config.toml
n_layer = 24
d_model = 192
n_head = 4
n_kv_head = 2
head_dim = 64
d_mlp = 768
vocab_size = 4096
activation = "swiglu"
norm = "rmsnorm"
norm_place = "pre"
norm_eps = 1e-05
positions = "rope"
rope_base = 10000.0
rope_fraction = 1.0
qk_norm = false
attn_scale = 0.125
bias = "qkv"
tie_embeddings = true
parallel_block = false
init = "uniform"
init_std_qkv = 0.0594
init_std_o = 0.00743
init_std_up = 0.0594
init_std_down = 0.00429
optimizer = "adamw"
lr = 0.0023
beta1 = 0.9
beta2 = 0.99
weight_decay = 0.061
lr_head = 0.0142
grad_clip = 1.0
warmup_steps = 506
schedule = "wsd"
decay_fraction = 0.366
decay_shape = "linear"
final_lr_fraction = 0.0
batch_tokens = 131072
seq_len = 256
doc_mask = false
z_loss = 0.0001
train_tokens = 442300000
steps = 3375
dataset = "wikipedia_en"
Each number is 128 + 24 x the weight over its row's rms, rounded and kept within 0 to 255. Layers, rows and columns count from 0. The size above them is the row's rms in percent of the matrix's.

# layer 16 MLP gate, 768x192, rms 0.106, rows 325-330, columns 0-191
size [ 91 101  97  94 103 102]
[[ 89 130 140 173 118 168 117 107 130 151 132 149 122 142  98 159 109 105 124  93 141 126 134 111 173 134 116  85 123 117  93 121 145 105  99  83 144 102 180  88 118 109 146 114 111 146 116 141 140 122 146 173 122  92 123 138  98 124 154 113 114 131 162 121 166 120 173  82 160  87 144  82 178 105 114 169 111 127 152 132 119 100 132 138 157 124 134 133  98 173 134 117 145 104 148 145  92 163 117 125 151  93  80 131 145 101 115 138 114 144 146 114  86 112 134 158 100 148 107 118 151 134 158  95 137 118 125 131 109 111 133  67  85 116 147 145 130 115 124 131 110 150 147 141 104 128 150 116 144 132 120 142 145 129 121 100 183 125 124 116 153 100 120 162 118 140 126 150 125 121 136 130 128 130 105 114 116 115 132 167  69 166 189  96 153 104 170 124 128  86 125 151]
 [100 124 119 171 110 135 131 150 125 112 131  99 115 146 109 106 160 144 123 125 134  95 125 138 139 146 116 126 154 149 101 112  81  73 136 124 110 145 146 125  96 134  87 122 134 160 144 161 100 128 149 124  89  80 107  96 163 155  94  89 113 148 166 101 166 129 159  92 111 143 121 119 104 130 136  78 119 146 113 105 109 159 133 126 132 126 153 179 153 152 141 106 167 155 118 101 154 125 156  73 169 144 139 130 132 144 171 153 177 131 125 165 127 168 144 132 121  96  96 151 128 147 137 131 121 142 116 120 159 107 133 134 115 159  94 109 113  88  91 149 106 124 185 135 146 159 132 115 139 169 123 114 134 149  62 137 144 135 118 156 130 101 129 159 164 133  98  97 148 147 167 129 121  98 117 137 145 145 153 130  96 137 124 141 136  79 135 116 104 112 130  90]
 [138 152 132  96 158 110 150 124 143  97 123  79 165 123 133 130 182 144  85 159 140 134 117 137 135 130 125 108 141 105 126 111 142 116 119 103 114  73 134 164  99 148 124 161  87 148 125 152 112 139 148 110 137  87  95 168  73 158 101 145 168 116 100 105 120 127 160 140 136 167 135 156 171 104 105 136 154  90 156 140 133 165 178 160 145 162 117 149 129 179 142 122 122 123  95 144 126 149 123 138 141 110 152  91 135  95  90 165 115 130  75 110 151 145 164 123 115 140 119 102 135 177 136 149  98 134 101 134 132  97 146 165 109 138 109 133 126 113 133 138 162 144 149 122 128  98 128 155 148 158 137 117 131 108  95 144 116 120 107 112  97  98 132 113 135 147 133 116 141 130 148 158 166 124 128 138 182 121 127  96 153 143 130 169 106  70 118 146 148 151  84 137]
 [ 98 127 100 123 164 105 150 142 161 150 117 129  94  99 110 100 137 155 146 108 118 110  75 152  79 139 134 124  85 156 122 158 104  82 137 128 176 110 161 121 133 129 145 156 138 130 112  99 146 106 142 101  85 141 112 118 135 151 102 108  89 144 110 127 121 171 119 176 124  63 150  98 138 113 130 102 130 142 129 117 142  96 133  87 145  99 149 164 106 139 165 175 145 127 142 151  94 112 150 139 114 143 138 130  93 139 145 134 116 122 139 116 117  95 107 142  65  78 150 161 164 120 131 135 112 115 130 155 157 110 125 104 146 102  88 137 130 154 148 130 114 133 119 134  77 143 144 119 140 129 118 138 127  96 141 136 153 143 105 142 121 136 152 158 129 155 158 148 131 148 120 163 134  94  77 134 108 118 121 135  61 107 186  93 123 140 132 140 100 111 142 155]
 [149 139 167 154  93 101 121 121 139 142 110 120 155 137 112 177 131 130 111  93 165 136 103 115 145 162 133  78  92 115 148 129  89 132 136 109 144 163 134 113 112 140 104 124 119 134 159 106 146 122 172 129 118  85 146 150 115 101 126  91 139 123 103  92 145 147 127 131  94 150 116 119 127 119 152  90 162 109 123 101 115 106 174 162 156 140 173 126 150 166  98 126 155 124  86 137 102 116 110 125  69 159  85 129 115 146 120 147 175 182  98 161 178 127 144  98 152  93 123 110 143 146 121 133 128 124 153 125 141 119 117 108 120 100 100 182 128 102 114 107 173 115 153 142 103 154 130 148 155 115 104 175 161 156 128  83 138 129 154 122 152 102 141 128 134 132 144  99  84 134 124 102 110 124 132 166 101 118 102 126 148 155 117 137 112 159 150 172 136 142 158 116]
 [183 121 123  88 142 169  89 103 130 118 112 135 120 123 154 110 124 159 102 110 115 110 137 158 126 141 143 162 152 186  89 167 132 104  80 116 110 135 116 177 123 141  95 146 144 125 133 158 139 119 159 105 126 125 128  86 111 112 174 159  92 137 120 108 127 157 102 107  97 130 164 135 107 159 147  94  97 117 126 134 125 133 150 170 182 166 134  95 135 126 133 114 135 123 145 120 130 109 140 109 114  99 100 126 133 137 122 101 156 150 119 196  93 132 144 127 113 132 122 105 153 145 157 162 111 140 151 116 114  93 142 152  91 113 109 179  94 119 169  90 109 123 180 150 133 156 140 136 127  88 126 121 164 146 103 124 111 123 126 103 137 138  97  98 145 125 165 128 162 173 130 137  82 134 103 110 119  96 115 111 103 135 115 161 142 131 142 136 175 139  94 119]]
# layer 16 MLP up, 768x192, rms 0.105, rows 325-330, columns 0-191
size [ 94  96 107  98 103 101]
[[144 164 113 116  83  90  94 125 145 100  99 103 183  84 125 129 137 150  99 153 137 159 135 126 111  67 141 119 131 125 107 119 123  98 115 122 116 160 134 137 139 140 132 101  85 126 138  88 111 166 159 148 143 128 135 107 161 137  96 124 143 158 109  98 139  79 142 110 159 110 125 106 160 139 125 149 107 107 139 136 160 148  94 168 117  81 106 133 134 119 164 133 125 163 105 106 134 130 123 149 107 171 121 121 144 124 116 110 149 129 131 153 166 145 126 133 158 140  71 119  94 160 108 121 120 108 118 112 137 135 185 104 111 183 161 136 139 155 113 141 119 125 142 113 132 121 106 113 172 176 141 138 126 134 119 162 120 118  79 132 120 154 126  91 102 115 115  79 136 100 120 109 140 128 164 145 105 125 119 135 170 165  93 184 102 129 105 115 152 103 142  86]
 [ 95 129  98 144  99 116 149 125 123 157 104 108 117 102 105 114 129 136 137 156 151 141 121  74 118 150  98  90  90 142 148 105 139  90 148 123 115  80  97 175 146 119 125 142 141 115 126 125  79 146 120 140 140 124 144 114 147 184 160 140 124  97  97 102 160 148 144  93 118 130 156 149 157 142 165  89 123 123 110 134 161 109 148 138 114 138 154  93  89  98 159 134 107  89  93 112 137 131 118 119 122 162 119 121 124 137  97 167 123 141  88 147  79  75  93 144 117 123 112 138 132  94 117 144 112  99 118  98  82 124 140 132 119 167  92 150 126  90 147 124 120 150 130 161 146 138 129 172 148 129 158 131 109 109 158 120 139 153 131 114 126 115 141 123  95 149  98 168 168 197 121 101 111 127 174 118 138 142 126 128 140 120 112 140 164 140 118 134  83 179 152 129]
 [112 134  95 104 123 119 122 173  76 101 141 129 142 102  85 121 124 123 163 153 182 105 167 129 113 126 112 136 116 144 128 160 153 160 149 106 143 164 143 147 112 168 130 122 120 159 104 107  76 128  94 117 112 151 174 155 164 138 152 104 118 100 148 140 112 136 153 126 110 162 169  79  94 103 121 124 120 153 178 135 133 140  93 153 115 130 124 132 139 140 119 138 119 124 113 145 101 114 162 127 116 109 147 165 134 102 149 161 126 103 108  98 148 107  65 138 137 118 173 116 105 116 150  82 128 146 119 127 162 103 126 130 144 204 137 105  97 122  90 117 175 101 109 137 118  87 142 149 151 109 115  99 132 171 169 136 109 103 178 116 121 104 160 141 116 117 122 126  93 141 123 159 119 137 129 131 131 131 155 145 151 145 142 153 127 105  97 139  85 127 133 142]
 [116 132 119 127  99 115 112 115 134 105 136 152 149 149 118 124 136 127 159 110 113 142 127 102  97 137 161 141 158 133 124  95 133 197 105 130 131 122 138  88  91 123 159 156 134 111 133 127  98 146 146 145 126 101 148 102  74 153 153 138 108 106 145 128 169 100 140 118 129 113 115 160 112 160 163 151 195 105 141 142  91 134  84 140 113 133 120 128 115  98 121 117 162 117 131 136 186 113 165 136  92 132  99 121 126 138 153 164 139  83 138 132 144 178 134  88 142 104 124 116 186 119 114 155 168 137 148 127  81 148 112 173 127 101 131 116 156 103 121 143 109 101  70 123  93 160 144 121 109 166  95 112 113 132 130  97 119 157 127 166 157 131  88 122 154 139 144 155  99 130 114 120 119 113  97 112 155 123  92  68  82 151 122 106 142 119 130 147 125 144 140 128]
 [177 167  85 179 140 133 131 123 141 111 130 171 147 115  74 111 129 139 177 177  99 142 130 110 175 146 121 132 111 110 115 140 112 103 101 108 135 145 140 158 166 145 111 155 165 134 161  99 123 109 102 143  75 128 124 131 164  71 127 102 176 162 128  95 124 119 158  79  90 166 106 140 116 148 118  98 132 163 178 100 156 131 113 153 130 135 132 155 137 153 136 135 134 118 130 107 114  92 103 144  83 124 137 109 167 130 129 133 115 121 119 156 126 101 153 131 143 154 147 143 152 147 120 166 130 183 127 148 142 121  93 128  88 123 151 119 128 119 118 189 138 118 109 126  96 118 108 118 148 127 112 124 119 163 136 143 134 103 171 132  97 139 150 136 125 127 144 156 109 103 167  79 169 141 128 123 147 137 134 136 140 107 159 149 106 117  99 128 108 100 145 113]
 [129 106 151  68 153 138 143 106 116 136 179 162 116 122 123 160 147 151  91 140 121 135 121 140 118 106 192  89 129 147 116 111 105 146 144 136 196 113 128 129 116 109 136  93 140 143 137  98 132 117 113 104  87 128  99 119  85 136  91 159 133 121 131  87 131 124 161 161 133 146 128 130 135 141 127 105 122  82 110 133 100 152 101 119 143 106  67 108 110 134 142 110  99 131 122 163 158 148 111 140  82  87 148 146 149 145 141 135 135 143 101  74 104 154 120 135 119 177 152 111  74  96  67 112  95 119 116 138 140 138 134 131 139  89 110 127 119 114 113 114 124 136 150 129 114 129  73  79 138 104 142 134 128 165 124 139 122 100 144 123 171 126 140 161 135 152 158 120 126 113 122  94 123 110 154 153 142 129  96 130  96 122 115  92 145 153 107 175 118 162  99 109]]
# layer 16 MLP down (transposed), 768x192, rms 0.0882, rows 325-329, columns 0-191
size [ 94  96 104  99 104]
[[118 142 167 118 103 131 122 120 147 152  98 191 118 121 150 128 118 105 136 101 127 111 150 159  79 143 156 150 109 150 107 122 137 152 119 100 183 136 139 109 119 133 125 155 123 129  96 109 146 105 199  61  74 133 116 110 125 126 129 137 100 162 101  97 126 113 138 119 131 138 106 126 130 137 132 100 120 132 131 175 176 153 142 114 116 134 141  98 130 107 135 160 168 152 175 110 153 146 153 116 126  86 102 148 142 149 117 118 127 154 144 213 135 108 130 132  92 111 114 141 131  68 114 135 110 112 125 137 111 127 169 172 134  93  90 153 156 159 154 132 149 121 158  96 140  99 134 122 105 145 141 119 158 118 126 127 172 135 102 144 112 132 142 141 166 118 127 138 133 105 108 107 149  88 115 153 103 113 147 133  99 166 170 134 155  96 150 112 145 125 131 115]
 [132 123 156 125 104 118 118 123 142  74  68 120 116 138 116 155 143 123 108 123 144 111 100 140 139 119 134 157 130  97 156 122 117 117 143 117 141  95 111 121 104 130  99 171 180 133 117 121 133  88 156 127  76 133  95 120 143 185  96 125 109 121 170 142 128 137 152 142 136 173 106  93 126 163 123 142 113 156 179 137 139 160 120 123 152 109 136 152 144 119 117 104 132 131 101 113 149 134 155 134  73 153 125 147 127 142 121 113 112  88 107 139 178 135 148 105 165 103 144 115 111 108 115 156 128  84 114 141 127 125 112  67 128 183 116  66 115 136 156 109 156 140 126 124 121 124 153 100 116 102 120 129 175 125  97 126  98  95 113 106 122 107 106 121 119 117 137  98  84 184 173 137 147  93 119 175 129 142 121 126 104 125 157 142 131 152 181 125 146 101 113 156]
 [121 101 130 152 121  89 100 108 107 148 160 145 105 141 107 154 140 111  80 124 126 108 110 107 114 143 133 103 130 154 134 118 117 163 122 143 161 137 145 107 125 141 109 135 166 130 123 103 149  82 108 137 101  99 138 114 138 146 132  80 121  90 152  96 141 144 142 106  94 126 159 109 100 141 136 104 147 144  81  97 143 148 144 134 137 141 138 148 139 160 107 154 123 125 127  94 109 101 118 146 114 110 106 172 101  98 165 110 138 105 166 178  90  76 112 151  73 114 146 124 141 143 150  97 136 117 101 103 104  60 147 111 115 174 123 154 110 154  92 141 169 118  70 140 109 119 130 141  96 130 122 152 116  99 146 115 124 111 158 176 108 152 107  82 156 125  83 150 123 150 115 160  91 126 124 125 120 112 148 153 103 134  98 137 135 164  77 108 120 115 128 140]
 [113 162 159 113 154 109 163 168 109 119 129 152 153  79 113 147 129  62 135 174 198 191 156  74 161 118 104 117 128 166 123 122  97 132 112 148 122  97 178 125 188 123 127 119 148 146 141 100 136 150 118 127 116 133 140 100  88 101 120  78 145 132 140 149 114 121 124 152 139 121  99 108 145 142 127 123 126 125 125 101 183 145 190 103 154 154 101 126 119 138 133 125 102 142 151 133 118 119 134 123 119 114 150 126 131 126 139 126 161 116 120 207 160  94 117 119 151 104 135 113 127 142 138  99 104 112 168 136 111 132 122 134 146 127 117 119 123 143 167 147 150 156 102 143 140 114 130 114 111 150 113 151 140 148 105 165 126 101 131 161 176 106 146 143 147 120 144 140 116 125 103 111 118 148 135 163 154  67 124 126 129 163 119 122 134  94 144 115 155 143 157 114]
 [101 156 118 136 145 140 119 126 134 125 134 134  66 126 117 138 141  96 106 127 150 154 116 169 130 145 124 142 129 129 145  98 154 131 114 114 121 113 102 148 111 126 120 140 180  67 147 111 134 117  72 122 122 112 146 117 108 179 140 123 114 142 120 164  87 104  94 161 157  73 100 125 112 161 135 130 123  87 163 191  83 119 137 120 134 110 137  94 140 153 142 100 146 150 121 125  84 131  92 174 159 141 100  74 123  97 100  81 112 111 117 151 107 136 105 180 125 135 106  93 110 131 115 136 116 162 135 134 121 145 119 125 134 139 128 147 135 103 140 107 118 125  92  95 144  91 129 100 121 126 120 148 137 142 113  72  88 197 140 121 174 148 104 133 132 112 137 143  95 125 153 117 122 104 139 138  98 121  90 114 112 129 112  99 113 177 146 113 117 105 121 111]]